Part of a small language model's weights: 1.77M parameters.
Each number is 128 + 24 x the weight over its row's rms, rounded and kept within 0 to 255. Layers, rows and columns count from 0. Numbers have three digits each. The size before them is the row's rms in percent of the matrix's.

# layer 7 MLP up, 256x96, rms 0.285, rows 66-159, columns 0-47
108:183129143100115123102107118125111111136096131197177098131143113114154103102167155173117138145140115138110132116122147114166133133121155181141123
084:094115118137159097141133094100138142170153180137089156084127104100117092121143138110117113108130136112125090112135143174175112125168143124146140
074:132123109105120110112137119134154154147149102144151140145144123117129187128152103154082083169132130170130131130124151098154118099095120133126146
092:094147162101156126114121130088112129128134106158123159131079123099099123152126111099113146083161132108151159099140138099118113156097181144117100
095:094123099133141121111126151138125100137099118113116127089126128103135112147121113164162134136147082133108085106111152144134192083115123131148134
085:134112124127138125128137113101142177138181110076136134132155138140130136113152148145080179155138124127101116118111140174156105149139137102152145
121:120100104152149104133117114108109130148033095090085122136086128118130139142137114123146151120131151139131123139144114113127088122101098119118158
069:095096149103080146157134099162129124139132139121095150116123122148118159112162153078146142101153118113165127158130156118120116135092121146138136
092:146145132133180174154125164109148134164127129119165126123126170131128127129180130107160138121117119184095137140104107099143102118131164124128111
082:107171086114177142102108136119160150162107153113135152178102140153101085131174135171113152117126114107139111100137107134118114084103146155147132
136:089101116133103132191176123150138116114095147131119123108110125168137098115153127169106142174164126122094101145127170144112130118092106164132142
073:162096146132094094159114106145138140088143119140122145171141152142117118168107102125146085119127113143126129148143146151136145091121111133192145
073:103137132095141127140118115164102117107077189150114120155151139098140133152129128127127106106076144114180105171130126150147161125164139107173134
121:157127167144096135147144117163096159149115154152153156181090138121113137132130182177119156140135134147123123130139177118100096186137104156155151
110:093127132102147143145114148164116187115064145144130128109095136140124129130153128138130069144155096123156151154112125074111136153116140113115088
121:099103124094128144132068140089128134115115103097113136159140089145125153136134152100149121097128118093126117091138121149142184161182127105160108
112:134136135105117152093151144142146112117182132126122135141134099164124134114145117161146139140135128133086094107165117153112150109106119140095155
110:138084145106111121090113150092137125131104153148137128133159127086137132153132192146156127132100127135102146117128092113106114160134121110119142
076:075124133100124118148074125123086100104052155145120105155117120136109098106139106126172111138086161111159123135138149184156141103144151100108120
098:149169141116105127055173121170188096132195125100160146135133101136121191117115137123122137128135149105133115138157151145125122133143117134091115
100:148140098130189128173094159116133142134171128166110130098138094083179113155091108100162130130115134115148159167151096133136122110134111137151117
104:118134113156119138187137121106130114124125123092140087125118162123113167199153115131116097118125147102096113086147101141067118116169165096133112
093:100123136138116128111109120160085111129141161140164115158133143149140129106138129099159128112165135095151106107135125159133117154140128129118170
074:106071155122114110125143135108110125132147104085133155119144101122164100147122097144124103063094134126120132077117143122177142114119071156160125
116:154128109087131121119095089106099132134162148126137126122152150109120141080130107135106118148110163165118107144169134111126129119135138115135120
075:146123138119145113115178110163122161071129127111166128140138146090170137130071114120154105182114098107109120141140136079145161097102090136111109
087:148137113130167141142135119146155101162123150150130150134121115141134135087127101132126186130141103143108089136129171082150166139095152111130151
075:159147122141131121155143127134086133119133088078085142147141136165139105114129140165101098125156149163147121151111115121155117124116158098125138
109:143137128113177135142099151136123103128125168073147127103110154093128123079149124093152116128117094146156138120101119113154122136135121127118122
124:104146136149056115115139135135105126107134131178140114153157143132111140108102116102120102173092135107153151146089162105173117139184134127126117
083:127164148107131119148123161135132133070110096120123143118082152062124115107110162149155094112126126138121127148091149128135104167100147158108104
105:139095141133149134120107137123126159135112141122125125170167146137105122118119128111202154115132152063095097163113123172104128099120149141152102
099:173115132135075128147090103122137180108157133130173119103114076095131161109130090140116152135124145099095109130079123102150130136124123115121171
096:146101143120139138177110102153135123153125103147111149153155115151139104127118124163130143143159140116177162173153060097138141116146108123133133
102:158130091107123135104122151154137127105121137069123117140136078124120115093149165231128133114125121111091146114130137081153153098149139159136122
069:161149083136116150104095114138165108072135138125126143132119132121155143111136092104160115089159135136108112162115146152127132082150166116161136
107:129151141123167134117154137067126129104150078155121111165112143149130135141182177117126164144132134152097136111132129156128111096159148104124091
080:130146146137118144161168126159109132122114146094153080148119166136142147098124126119107179146141131137108151127127119116128118164188093113095145
074:128161155126096170129162114111177132089128146092138094150113142162125104156131163121138105116155133159141135124159173133127143125136102181171114
137:115134103126120147146116119147136126093106100108147156100113118112114122120126150106141148087135131118130138137156103173149150087104099147128072
111:115138168129126114076104120085136127105125162097151104151086150153143166145120150118152108107118119072085108129107145124113151150119125072146112
109:124142114142147123159134129142163142133120143145154172134119151103159067124099129150112150100134106165186069106133158159109133103146109129110124
129:147142150140153128132142110144149133122156076139096077108141102106131037117107119124108146153161135159125169136112144079140127116190126087130135
075:105160143142162160125114144140117117092112121117129174145168165085153102142157167119117165118162127128139127163145103090124068121122134137126135
099:116116134094098158109118192124086155142124108150107129110120152142101150117136115108094085156158111109132076130102150151117134156135106117142155
105:123127101097134096170154184145132131081123131099143135187157117101127149125091127137122090099113150115128070149142126133110123147154143114136162
114:146131138104143129161169081136147127135135155097105147101094138152156132119120141121142144126157119103130091119135130085155140138162139182111107
082:104132153134135141119109132123101097140123111146163115091179106133088158145135141149144117125175173147092071109113066153137118096151160144140134
071:123122113141081097174107145127139172100126075133153103140163128151134122132112090158159145147110134159091128145160168127121160122112122120094165
104:116143153112109170141124131104093106081117149125076120137126133117157064149126105149140148132076065127107119099093154103096112148129136137125121
109:122127124108123136112102114111118115118108143117109128129150105132110099113074110120098140126150120121098143141119148129101153136107122115154130
100:087124149179194165139126118127096115130159111118137097096171117112134089107105104114124095103112113124132143103136117143158098098137127138110121
122:113146108123105105137173114100121123136077121119147106120145138092144109116121102173134075140126137114114143155165132133150155100080109118130122
086:078097119131105112118097144114096135124119136162090139164128100136112142170098181140183081147115116175153141135061145127139128125127133101119088
121:132135119108091131107117084123129099108148148120138139141174131102111154117138115138108146123118171131107125124127133137126066142137108111120147
111:138115146143144105094105121170082172126118104117121141132073087119142149142107110140151130136130157133210143052117137119117159105153113146102152
082:143136159168067131142167101134103146096151109084140167089153130126114135170122129105141181139116159113126099158139132120125143131113130119085156
122:124105123174139113165093136118176152105141136156133090126104164107099136148140113144129130097103097162139122150114146137133145132107124135110109
073:140145161133162175139149127134123064133112137145087099140151171080085122142187124131129100102155133101117138121116129105145158162126111095150120
077:113104108104157114174123113101087091150144127131116157125144148117089129131109137128110112154142144110138105132123095136104126138147125095136150
072:142132104131147129146152087163129110103142125129157140069135125062129158131123082123108103108130111163106137133080084125141113132129102135121117
097:135142175131117147170110108124139132105113095153123132084104133127125102099134099105152125084141174162147079124103111131162168128159140134121116
101:129146135125107112112114114117158151144098117100140133081130165160150114082151134133094110118134142099166143124137136134181107111145127122151153
123:143109153148146136152117097113142178087175163105106124119128150164161121151125124046154151152109112155114126116130094147115132165155144153119095
097:160156126105112125142083129167109160119143123116123152118140137128099113103099102171121122130143128123140045114143146148141137142125157119122087
129:109119109102137132143130128153135154112135101147171136166141126163107114163082130120076133133126119126113103140129114092112130123157163151140117
085:138135126151141121141131100121159112139106169150144131110145084122114168179121120095150174164154139179123145135130114113129101132139093129131129
121:118153140119167122043124111095136115135123136104119165150103126146101149138167107116080123100134147145123105132112146092147145133098114153121113
080:138143097136099146118157134087092147114132157094130127109109110159124132171123167090121077147096124143186089148165101112120117129120103107099101
104:174165129127109138126148136160125099097133150174163186108064108140132101127114124133121153157116159116090117111117120109107174150146147139143128
119:149112164154111155131126145138154115123107143134115163148122072130120139161105135152134133104151112118113087133079153124153138158134090153148129
075:100127153137125110120097128134163137089129151135153137137126134110086160153164147104167134158135152165091127160120108159123117146102082099168128
087:108140152127128114127151118159151111150147126149166132169138080169117143165129126113151103167087160145112153093150141087118139114123133082139110
075:125151141167165132113115129124117153111150095116139128143144151098144131092104144166132126104148120105105099172085114144113104110129101163161125
107:159089136154117117161112106121104102115135128102098149143119121117077125139148091119160139091145156104127120122163122144131119138099121111119109
109:123134118103124087119124119170119104111102130094155136135116133099158130134107112135165144152124144147128106110089096131104126101096193123107093
100:155147082109102115134114167149177129107158192122155153141136133164122156110150151158146088187136124147168097125142120115175136159154143086151095
113:179118122119128104118106092119088130121168145129147072127147138137140143099137125169122122177099154130142132120147120113102178165111140105169128
086:107114185130110178136156135102161131113121107155113198147129131110144138104130096124118081130112107097122106146138116148122091126090111136136133
125:137112137117065150150121101126150141121161145134121129141161098110173152149116099082150156158120155120134119128108112124150129079137116107146151
074:129131137129141117082115145119108106124121080124098103119082142114170135134139132119137146094122096119103119140165056116127148149150167183124127
113:160159128114156121139095110150170166140125151134125172121132141149101129137099121147165121110112152145143151142130123075123123146091145134151124
110:146128124144121119135106171129105147127169169118133162085133123103094106121095191162140097121116132079143150119158105116133155148177125111123164
117:135125122132095175136157159139116124062127164149150132135122138141089115127095137115102146097112101048173142130105150146106111138145116144090115
103:039151111098083107114095150135130126133150087098154131104145126166101140147096137114111122110122102152147139102146123156128124185122126148146137
087:137138140134111153109118145098132128149128102150125130157126089096124138174138121161141137123150106106111131085137080151120086113125140115119143
074:174112143105163128142133157148075142151176119121140102178120117107164127117140085157132130088117114127095122115169084146104112169099148111198114
121:138121122130165139096151153115101053107127128107135126119122137119133136137138114148160110166154135145098153129173126100128119159162157157146118
088:144155094152099125126141117135093134115138096112099077144127116113138131139118112159114138108117121112129086151112171124137137154138139157102120
112:145150135133153123091105135145113119160104133130141146092104100134150150099111139132134137127095103131122113092139156130098153110141104110115049
104:115121122118166097111134126190100157116106150129144146117118098132151108150108102118135119132182146152157152188136083117097115141159109122151117
098:148120113126107122118132149103163120129148110134108142161098157088112125159119171112103124095129119105151139132120126090141128129129087112060116
109:106176100140153149132180080111139176144120121162127104136120165106108089112128143117118108142107105133121146139109127092149151122126141132150131
131:164154114100115129148124111060150168121115085139165160135125116099174136128078101107116102141105149132098140124142171126142108142120136123137138
# layer 7 MLP down (transposed), 256x96, rms 0.164, rows 66-159, columns 0-47
119:126151092157132137183146131133144092157085147130151165142100101107119104165135084084134095133101129107117113132159109108104120085162136128137110
089:122107151106109149141167140140083124062117110144141106111082137165119131071158087124123122136116117176133143124113143138140080150130124148152127
070:116098155144099031124112097074139155142125139139084138158131137130145093156144138124125154120129141119138164112149149143084124115117098164116116
097:130111174135111167131120143149111121144128099115117127155123124087104138120126127135110127125108141136113166126135103116115113102177175117132159
089:160147141105132187131105114140142138146117092105102090131088124123105145147133160112151126144113149158119100133116092151165140057104113141131141
091:123129138138113106134108138104148149165136164120133074115154136148157166137192121153068107112167135125149116135147155098164093110137152144127112
126:105122141118141148138120124152118096087085140126080120145156101133157159108127105127163123158148118126141150134139139100150125163133138142094147
066:115155144125144172100196139136160112107098141131175085100152107156142167151122102126101154132136161104114121132129126110114118145155132129138103
094:135127144172123104164139143151121089143130129101139117139102110138108125126091173095158139141122178107106077109150153118159154089126112145110134
085:111108148126112170088152124158093119090125141141129150141089123150136124139119096122154125133129125180154130101118171132127117116147085130115122
144:119167096146120110159125094142121124134189151126068147152132106109114149115176070150116114167123122089139153102122133100090137126143116129098111
062:115179103106170183137161115134120136166122173148143099113102105100140152146164104128101161128171084166099126128096131114157110148139167119103126
062:124171068139118107143159116119122126139124104118136096112137118162120122135126111160078179120177137137110145162158131114079114093126120131119120
123:170111120137116143170150160146152124131129130183124157123136137117111102152131109129159185140147189125130140097105110097115125092093146157166125
118:116098140153151169133142134124144105161137108138127113179201097141112145125129121102135100148141107086138138135132151134100134132162149143101182
103:154124078126089175139131137129144128110142082130091096119104134170114171150142135153130105128083132095084109135125128137187155075123112131102107
106:114120147125145046129110152096166128130146215092156117111118094108155137126126169090136119148111136112132132120125089106112133158133091142144139
116:130117119154103104120119124109124124146175128108172155151121131131129145162126141112163097109112098152152133159115084137140106126133115090126126
083:141154143105149167139152155164167136114161139155125118076141148118157139119170130126077175153180100112117163158134109132120082149124128089116132
101:098136153121155108142103116116129141074100133152120078141097142117178107117148121176093144144098152119134116180141120142104142112121097134173145
104:101179080115110112134099148098137124152141083132128158125113084131118138149142126155112136139141119089105145161142135105089156154103111143167139
099:151152136117148069133147119159132107110148093151105143132134098099152101069186097161112121134157112119113136123118166091153155141124110168123135
098:093156125162140113134100142088114142136115108170183131139112160144148135122136160104113134086125193114138200124117112148135144143079114136132145
057:092178114131138195125163122142118107123138147135117095106136141108127152090143124116110107102166114148123146141180122111109110138127124056114128
059:128133115109118050085134106117131125131135156143146127098172135103110150062178116144115121114139101104152121096138141083133123114132125076133114
061:132135111113122159129160140098113123111136157113149130113142127144137157094166124109090128097184111109106139119125136123126106118181150080170094
080:148109154115161122154142131131110132137122122093103091117182119101167106133125131152156138106138123095093141154125138166118121113115148106119113
078:114077157112107134104112166084140110146151119123161136130111085112153130146111160132149145114157117101121049085135089146190131103148124133117102
115:125093084115126069091169164154132088097124123145115115140135086137104115187143148100148151125167103103119117169136149129117145110119134111133150
110:128125111125134082098145118125130116096158134136123161149141135096115069091128124167123151151157123128102127117102086093151068092144155146141123
094:110133148132102126110113146123137086135105148110156080128143162137100140109137134118106113081131115112119152129110147121101098116136128112110157
112:148123145123134108153110124101099142112121155089135144092108146111110103117099109119085119128157128106128137146129156105107156178138151141113105
107:180119108133127061092114104126124115122119145090104117101143106143091110117090096186124114144158094134168114119130118096111145100155096140128100
099:137110154134138138166156154096118144170145136127136120115133137128155124124125144114134112113149100147149095135136142107159095130146151132161141
109:103121142140126055149123136130120115114174144143123094148118126111092116156102095120121131124143133114132146111105130161057102099157098131074160
061:124065167138119107111115136112141174131130110165095124141118164152126090144119137156162167155125104122102128117134118123148095109127110162114120
107:142132166121142145083131093104129136154049128098143124144167139145182121107074121106127155108125112112137105113077121172128142150125158115108127
071:118162124151161109182098088148120138123138119175112143152138139146091104165148147138122135139115130090133132150139125186094121088100123179107133
058:124163108125126126123177106098096139150106152127118108131124119125148143097121138120122118119201082118114144130130108112097140140127136059140122
130:164125146105109052123138156121086116136126111125134147126170129146124140118116111137119147171168094110126103138096132099120112132155175120133099
108:143138133138167154153151113163119143100135104085100126102134134127099118086156084109104139166075140181152126151149118104128152162156145128106147
117:097113091087113156110138095152131118097121110096114086124131081170153163087129175111135149127116102116126143131099162115150140125147150138124142
131:148162121087099083114134136109122126130089127124098115150127151107136099146125126157134108121065116140150105155137139133154108103130157098107158
066:114135093101097186152126150106123114156145148133142144150090125136125128129127119114087100147119116129153127136124122116110151185150130105148096
102:117153144090125107140092116162118180152107106154115104126155104157146125161148107155138103123092089150142183120066127124146130165147129136116143
110:088129170094131110064160151105164141095119126103149131103122130134103138082135129132106103111088124170167120102156155163117127124136153107124161
126:162110150145140136124136112144128109151133110166182154135098131098131118140189123155121115119129100138113177127169147095153114099122110107132165
087:120160151112136138154115111149129110130131101132147092119123123123109115167122084119137117170133156097103106127147142141118125084136130197110152
073:122137169159120149132150130095109104157146135145111119073096121105110110094162150140094128101158089137141110135142072149156145145127121127116102
100:153115137119118149170115129138155150155145106149150167108144127130089119157163072167143122131116106157145139097140154100081085170096155112146095
102:112124136129115101077087162155143117139103146148134124118144134088110101090183114123117156128172112081134119152095120150114118132134113147172126
105:126114107128128124138146170096103103113113145191163080140137114122122103125119089123129150129102111123126153146170164139087122118154118103133138
103:086089093094138126132161093139090108132104178149120126115168137144126124070143172138153124125109069140144162140116118137136149085118131114101075
094:117127161120118204114123108170146110143078120103152111118112131082122162108100136133100168131081116126138167114153106144095121079118106120112130
127:106150146142122157120109100111105122133139112110136155188179067082136140103104126104133123128129114130085138105133150131104081153125147146126131
110:116105076133119153183123106143142124134103149103121145158141195121101136110145134107109136118095126144103123187138137130108115135078144103088162
091:150146099145122163110143129153117136196155150159136094093177130127127091089123135139079134135165134126149086118153135098174130101134168155141119
119:115150165126159133156134127091140120114149133145125126100101130113155087115175114141125140191128117150147149124170178119151154144115135182134103
062:140093149130103099107102148133140133119132108127106156157118141166134104154107138140161144134040160152149135133139137126133142125114102197113140
081:130107115162146101131106162091106120143135119133122131172117115125165088143175156133117155142183083117104116119152110108126124132121154123121138
063:130118152108095082119092101140146143123112139109089165152113115145126106140141147144141120160057176119149140140149129102158130112110127189120154
082:094147070110133183132110140140125132180123137136113135117175129125175122177145124118138141137139100150142130173130114105192110154136127154131075
106:098121139120119108153113187154166142080125121155145176106087094137136123155107124130116126118145106131155109124113079100110169148128106085141096
122:135115132091133108119166118184152067129122122107165134165117159106139128117101133137136127161146139116125129161122125104135068142125171098161105
099:161172140141116128122127183162142103152132143153141134164135112126156129145106159114135091127105124135137142086128145140129157164136097111151132
129:110106131126134111128112134138083109096135104139117135194113102148117125168080148126165126117122097097077113145131117098134113140151158161093115
098:164099115169086111084175156158149109163159130161105152128122121144088128143116145122130126123161143110147083124123131127054096078117177107127128
123:115106150164119187101167096137180119133125129090115096157124129117092114134125089122115096114141149143081086180090087120109107111123125138112143
086:170121092146122170142135093139146105111143089100110099125129098109070105136140095149120150137082131161124118153099118114123139150132147148100159
106:086148143119138122148141092119114100142153100100102091150139126124108123132130158116097177107091132103124150182177122150116111132134116090107165
060:118131146133114231126090162125136142146134113100111122116121140117143096184121124124165131115114127124122102103102114112176140100151131193124154
084:187137173127112158159112089148068147117167170121113163129096121121113136119136125087094170128175102139150143141152130130130114168106152122147158
091:077087132101103076127129197111108079126111138097146111121142114075136091123108134083092145145122123100121125139158129145130153149131136112118067
066:090158092106126175170153117130125138112099142086136091128146114098117137103135120147075133097119080128078115136157118118114122159163158100114090
109:123135109127119099145125121087099094085121188153109127129114103160129157127117109151134116102188122118101132138118117158133131159094098128154126
113:127108120126130155096159130162103105122121158155086150140131120157091150132187146157120150128124122140157138153144098126098100154088159100118123
106:103156143081095141128130073100128130141145134093113182109093122132124106123109161114088126103128124124168158143170143116150161122145114142130170
063:147138109124129000116099127115119142101141141083146112108144111118123128091144094116099091142132140102131130134098126120092136120130128093129130
074:102142138101119151163140152178143129103108124126130162166119167136099120175144138122173106191079124101110127157112126155105167114122112127116130
124:127132140115092121138141120088162141120151156125158138120142130142067158151121129105118133142105112138162132086125075128098150120141158203131143
064:096159090117131148165185084106128104161085175148101120126145133125157145081141149128123109120137099119108112139107144095141119112128154088130094
109:151152144115128146135127062126127144115138150110149158127127142168128109119119132140126159116145153119126141154129111114099106124119137127151127
116:108119135125141090132122115119138109194167101118145139167162145119148093131132149114169111123188128121135142105088134142154153124154103130108106
105:063134112109122150157107134170119109100121110125118169176136128161122104156114136149083122070146109145141131141125163128139125161144121124090134
110:121076131154129105080095161164145147170130140129143134130159119123101167143148112165146073174151118166102128137128104128122139124120146127120104
088:107096135107148165132151156158095129105180129150117139157095115185131098158115119146143112129106122136127124130122160135120088139165123119156161
057:104079140105075075099096133103134124128150137140121151148145090180140102137111166122164125158097165108147150128142107127145151149099105180131135
113:091107111135112153106129151144097085100106135120139143104143122142102141134142149120098131111138147155077113093117120116115131147164173095133115
080:148120132128135047123139174139139160115110160126151147135119137105155134141130115133078112130112128133098136133144128129151118160166095122164111
116:121134150152156164114130124145133154126102135166155110135149131138140153087093119127133136103108153138115103141161137150138097094091116091118142
123:147091132138137138129123093092124136175102119107134093113183129133069137087123149163165129106103085139111087072123147147162125114112155116130147
119:117110103159114126123088137195158102112141083128157154163132129139104116098145093136134141133155099131119096149113094142161122133083124123116113
116:112142141127108123108137118147135179117158119103111139123113068121170119130133132079128133154152147100106121156205123118132092154142119124173145
133:142137116142115109142140113093125076136101158136115118128103106152122091151112099098141131143090096124154132114135136182089128087134121080121098
# layer 7 MLP gate, 256x96, rms 0.26, rows 67-160, columns 0-47
090:115129092126130152070097138130114098071133162119117158082114125114097108143156123088124140130129159147147100094114141146130140160127125147155129
076:121130154096175120106105131151172136157116151111103070138123181090068138116162109121133109097161121144115128116140135178130153147164131145137155
094:095100099121143113159108150184148104143132113105182116119135103111125114139152162156109152090138146123135143094126146142106150121127099141100142
103:077093141140133115126137164145126103143092094133098148086110130067145134140125112150156140152165106130090095108111107139134145125111138145172115
097:097139140185072126146119162143157135136161124151128180107137135160124161098135132113150137127159110130145176096094169147136118151155126146132117
119:096141112161152100129142109110135136093103128110144123125076131102128134087125082110130159161076179134126148102162190151135109141138123116139133
078:123094151116076093142132107123153107124138131114121111123114125119115107148103153096162097131065164150170119094109160085092118081119083129092137
102:112164122133141103174142170144096156154074151148153129136146149156142162116139142105121102129098156133127130133101130109115123105106144143089088
078:105126109093111111180186119136138134142147162122120185141095125115106154139126150081120129136076076106147129108179123160098082135089112164134132
124:107101131140154100127175119147110128113124182096119144133129130148081111114084090126124138139129087102111135129125156107102125152138143176134135
075:156098137129082165157121142150097083077134108098096171193149104080136145129131146104155118146122144128106139134138130160146146084077114128159135
073:165092146145115135127136093138127104076124113183124121149109135106091157113129153122168100115143123129101137080094111152118119115139145109119122
117:154120121177137116118128154113120067125126157127164101099155115056135144122105128144127122146126110126152152096101149130098127135113162103155117
105:123122136133128139130128148179150140104132125129108086103197123154126140091102126173141137145094123146141122076099134146097124128138128110122141
110:151097132171134119113097153130152132065060166101110111135153113111135136167127139104090153127098118096132080149136131158109171112146132138134147
101:148100150115130091137120096116104161115128156107107126116100121110166085125108154104157105092101103129183135092077157167123145152155144108162129
116:161115147111128113129111170138149120139115122109161132145147135093094104152106136115168131078106115133113116131107090134091156118122104116119135
074:136105142153120119110105122080154115160129137141100128164120120139116114149148126131152104105140135123162095113094118174125156099116147161142143
104:097100172130168150118099123136114104068101124115142104136150150172125134138140104111144107124095146103133147117090129097155131138167151138116110
101:165120195144127116126134153107136094150135165117158113099091160110079132089147134107099094130137136153117171123090136170113094145150175160110139
112:140150089086104137101136144095150086146116082144120131141161104097153142082158164136116126101089093150105132113091159113144163159131130164139160
098:151097119123146105110141136118155119119119125141120147103148103136112120087069147127105116133082099145145150139130139146132108101075097155188127
068:131092172115112164137150114145101101181153124097141148106150174106138117119125105122140095060104166138169124126150141146101128070107124136141103
113:110102140140123148125144163165158112106110094175121131166074102149151116165104126105135130115140102133122120126101148107128147095130130153154136
077:144129148151097135085154116155122168119143067141150162165144131105149165134105176103116159130120105142118109110146102105138114106129061147155158
090:094130120155111138092104167111147114108143126172105127127098142169124118102113117076132111134104119128128121120093111101156109141114131158128144
077:107161106087184131149112128111118139131100108076109095122100134141112129111096138129120121112157149162135091126111113085144109076142134129071113
108:081140162151107107106110089149141134058146129081134138147089130137104169113115151127109108144122120146124162080108162124121121111128140119148133
126:104114142130124151118118128126171132122067118109099139086100121126122127135121139106149143056104120130128155103145101143110157165086087107112137
082:085117184125117137132113121158110153089125141117148113114119162133123141135086132100130132105165106152137166094156113114108142104131108053128150
108:025127114122135110098146151110143142114158124104145151129120137110117100142095144131110159140148119119169115124123139154109047119165185151141141
091:128124091148115115162146109164119113161099098156111135133142094101154158144105114114123114113109098167118136143157116160125174115112085134134155
096:147144111155166115149122104129090160171141195132130150129112137102111170119139145145114108128136105089130128101125100121138124109123136154132104
116:100102127168122139137104081141110085134165106142135138123099098124080093141111124138144140116134091147115139124094119167066071140132127134126139
077:135091142145139122116148126134163117126108083111126102110135156141119123183115131148153154149132141114133142144145113130124097169139062124114087
105:153128157155164107169113137116117114129159106114133103151136099100133135120160098106156109106090164136181129132113088137146152138139111131128117
080:098085121160136155140118130149077118084097131197165095147148123134173163128130105111147117130129146133102124140123127135138145104142144115129133
076:131107110121152112188110129099130141100174164084108108150156160129080103134104129119181120131139119144154104120145147127097116101107147134104088
119:169108161139130126123125125120135111165166167124115149122096102132186138091107145123171119164137098114128126107109174110113127153163147110127122
112:098129115123112087135113112069121117120130141163172160078142122123177152175129142119145104123152128128156136098134117154122120140093082141136152
121:079106138154126132125140103140111127111132126106121102106089136136154103069092139104135126125088070128147131123144175134112127138107118147099164
119:111129184165146119103092132143129131141079112102164141147083126125108170166159121119107138111124112106118111129165096143112175158113109113134134
074:115153116169109119110132112103138158116113097134150143133152115167140130148109141153160113131113124110104089130110126102140164091102131139101166
101:143103109158145146123183086142140155154106164133178130129117110123110091160120110158106141156111110134137157136128149118080089125105098154152136
109:104107095159125132118109136178169113092114142133153131125137107118113131107116085156094143111091119104150133107154181155141089147132152100095135
108:109130155148079106157107133147094169143114149117122102113181126109093166074104116131166125112121112155135139096115088102112094121102176112152128
089:109125109132097107156117151108102101141119156130154140130112123094107150130155124169132134123138144182103082089124115106135117121212124161139131
078:109098123141184143061097137129151111106133146147119115153109143129126131113093188132143117143127139101186165083116106144147139107115132135171106
103:157101114136130114124132137115120137128111116116099167132134143102150148121101158134139136117114061154124106088108167159120173160109169153151109
104:160127115128135095155118160145109136128113145119151108128125131126116161128167138091159151141085134146100155073106114185098093155123107143108097
098:126118097144112104119168120133121141100137107085131116162122083126180179104105158163125138136145098134130146087140122129139142152105102141108141
102:144142170156147113135161158129139101137135124107140145150131149135143148158112150145115105113087122154155132117132143116091123172127173164169176
092:110090145177124114157110116127140143141128147096139105101152144114124106127167139093133144144107111136107122141163147171134122119174153131139119
117:096126151164112101163122164140119137113078128139117138152125122133115145142144156107152151126137109192102174093124142102104097146094130136128158
106:154134114120100117126126121101129113093109080137092113109129174153149109128139130095148093102110132136127125070092137095138111167168159129122090
086:091112121148112114175143146130143121133101132174129149160134145090151195122145158125148083154138110126123171091077123121149112101119115122160105
119:137095126150111107115118143105146141092117206077150136147114147145098135147145102116125127104092127151106159150119130147113110158123156151121118
077:143150086145103165146137139142137165145152095110144164155120137148158118143109174142130163148107094111124145101141145114154123114100136145097146
075:119177156143117132141121157142161158142142116101119101153133121110149151155110148159158128106081118136159138108156119108164082124121120185098101
069:122135101123138137136091137112121107159141138126097123148135104154080113169134125147166129169150152140129129111127116133122154176127092161167169
112:130130134107142161101154157121112113127117121119061152133138160129145118128142114131132095132173114141130131077118134152146128150143141110143150
097:147118159121099111149155142110117152164151152110165143107118125161102180118092135153132111112140122089121183129114101116101163165128151150115143
121:134143113176087104140128138157146121129107133112167127128131123088113092142166116073184138114105129111170099129154136102090123134108133118091113
099:149095152109111151104141129145120102121104155108113175142149175122133116052121164126109114103103083121155113119060123134093173159119101119157166
116:131141123111101122130114119134129083122144157143136149134154140124125131111164159133094122092088126190127130114136159133117129104136126148109144
097:181151117121124108122142120120092078129103162148100165121105131081138130145148134128146109103112113156111138094172124092084139125127163150126169
108:094118134147179106114159124141146146094146159147116138127079126119107114149120113116140139107146101180092095138126170106102085106101110138149108
084:140138170106131123116111098081142140139119103197164136129154111138108143100124155153144132128154174111157123094130167133120146121102128124177139
109:154133141174131144110127171129104187087117155100126139112119135135177153152097110151170115127094134133167126081102140142120091170130139137164078
115:129174149161079172136133160135136127117115133133106146124122105114120159160108160153145146100127106131102098134066116131144118146150114153102124
081:147154129158118163176150134126122111180117124141087103149117112152129125149164120139128123120123103043114132151147149105077115127149151119121116
097:086093147129128123114118113122067132128187109119096101106070131119153147123106129129135140131140132139077111154140126147119120147122137119098109
074:140125160151115115102133115139103135110090099100140152135140126136122121135127131126167146129091123140137124106144098147132179132124101157160158
108:122130137104152101132132092127123131134122176125119161131152141119105165131149106118099118090128115184165187160122130121140070151103137161171137
108:156143110167141121151146119136185154160153084167111184079158148132140130062154131134123096115131131163139172138113150146085142132144098141107145
105:148132146111154122112106137115143110141122183109153150128085094135133101068140138125118106100083142122117139108165133089175143172088110128124113
103:119115117146133168138116135125121137153081120172128156179111122132124101158116133109169118090133095111129099130117103178160115107133097164141124
094:079147149121156136060133154146194143159117131144095131142127135139148138099149089127161152103062137125118127144096148129131126125143157151129103
111:145102149131119106071147135114133173108109135125123153078151131127141148127143186105128169112113139173128157123097140108066121134118148176107123
079:134132132120161141102086186196112185118161138115147127098133138124142055117116129114133144098145132131134137109138121149130117157140128155139146
107:105109144166130096145120108169131099098104126137130095132115102113151125159153150118140116132116130128114149147130108155094159109101066147109149
103:096103110135093169154163133146125144147111186120171141115141084130145143119101122141147116131114111146098155147112108117104120107132136105128121
102:137065113143148117093143131156110132082088097145123128107143061158146151101083132136115139091111117099181175130131124165097132108107117142138130
098:083090127115107123105121127157082098102103134094143116162145090099120127114131104117118087129124128145133128107136139172148133135131159142182105
077:130154135119115157086129128129171123124168097116128160118084098143117110155121108149154143081139109144128137111143144087114060132078146132125162
070:089150155142124119127086121118155108096133135167127125137138144170121106152124158155119141180159159097133121132135137139160091122095154103143169
108:142136118125086098125106138094126159125112103164106118136122130120130126150116159095084113084089156106127142142107135158076130111143094141111121
091:093133109128170150152181137117142139148132096123135095150156079185099118125144153111092155104106133107131130155167112113126131118108161123096159
104:121166110087133129096158142105132130128119126092096147110119127156075111072127078134132092125130079135069172097117107117097123171094156156132107
115:150118137121098119104134145161148126091107148142097127176139127105159130117126133117103123149121162101130137189127084152127101098137127092105094
108:147113095141075127095132118112125100131102110110145122169109095128112096131153128162123128092135128158154149155119105161081136085167122155167168
114:158104124143098125101154132125145129095103136132159136148113098130104186149150146113139121103128125101075120105138128108111098104110139143098123
114:123120121133139103135178115148135051145132151083173118117155117120160104117160144100138154106123066130099120124160135164127108129144089141115117
124:096164184126118116129159160113086120117098148121164097113117104100108146121113108100079114131129113164100161167145161129124136157128153162169158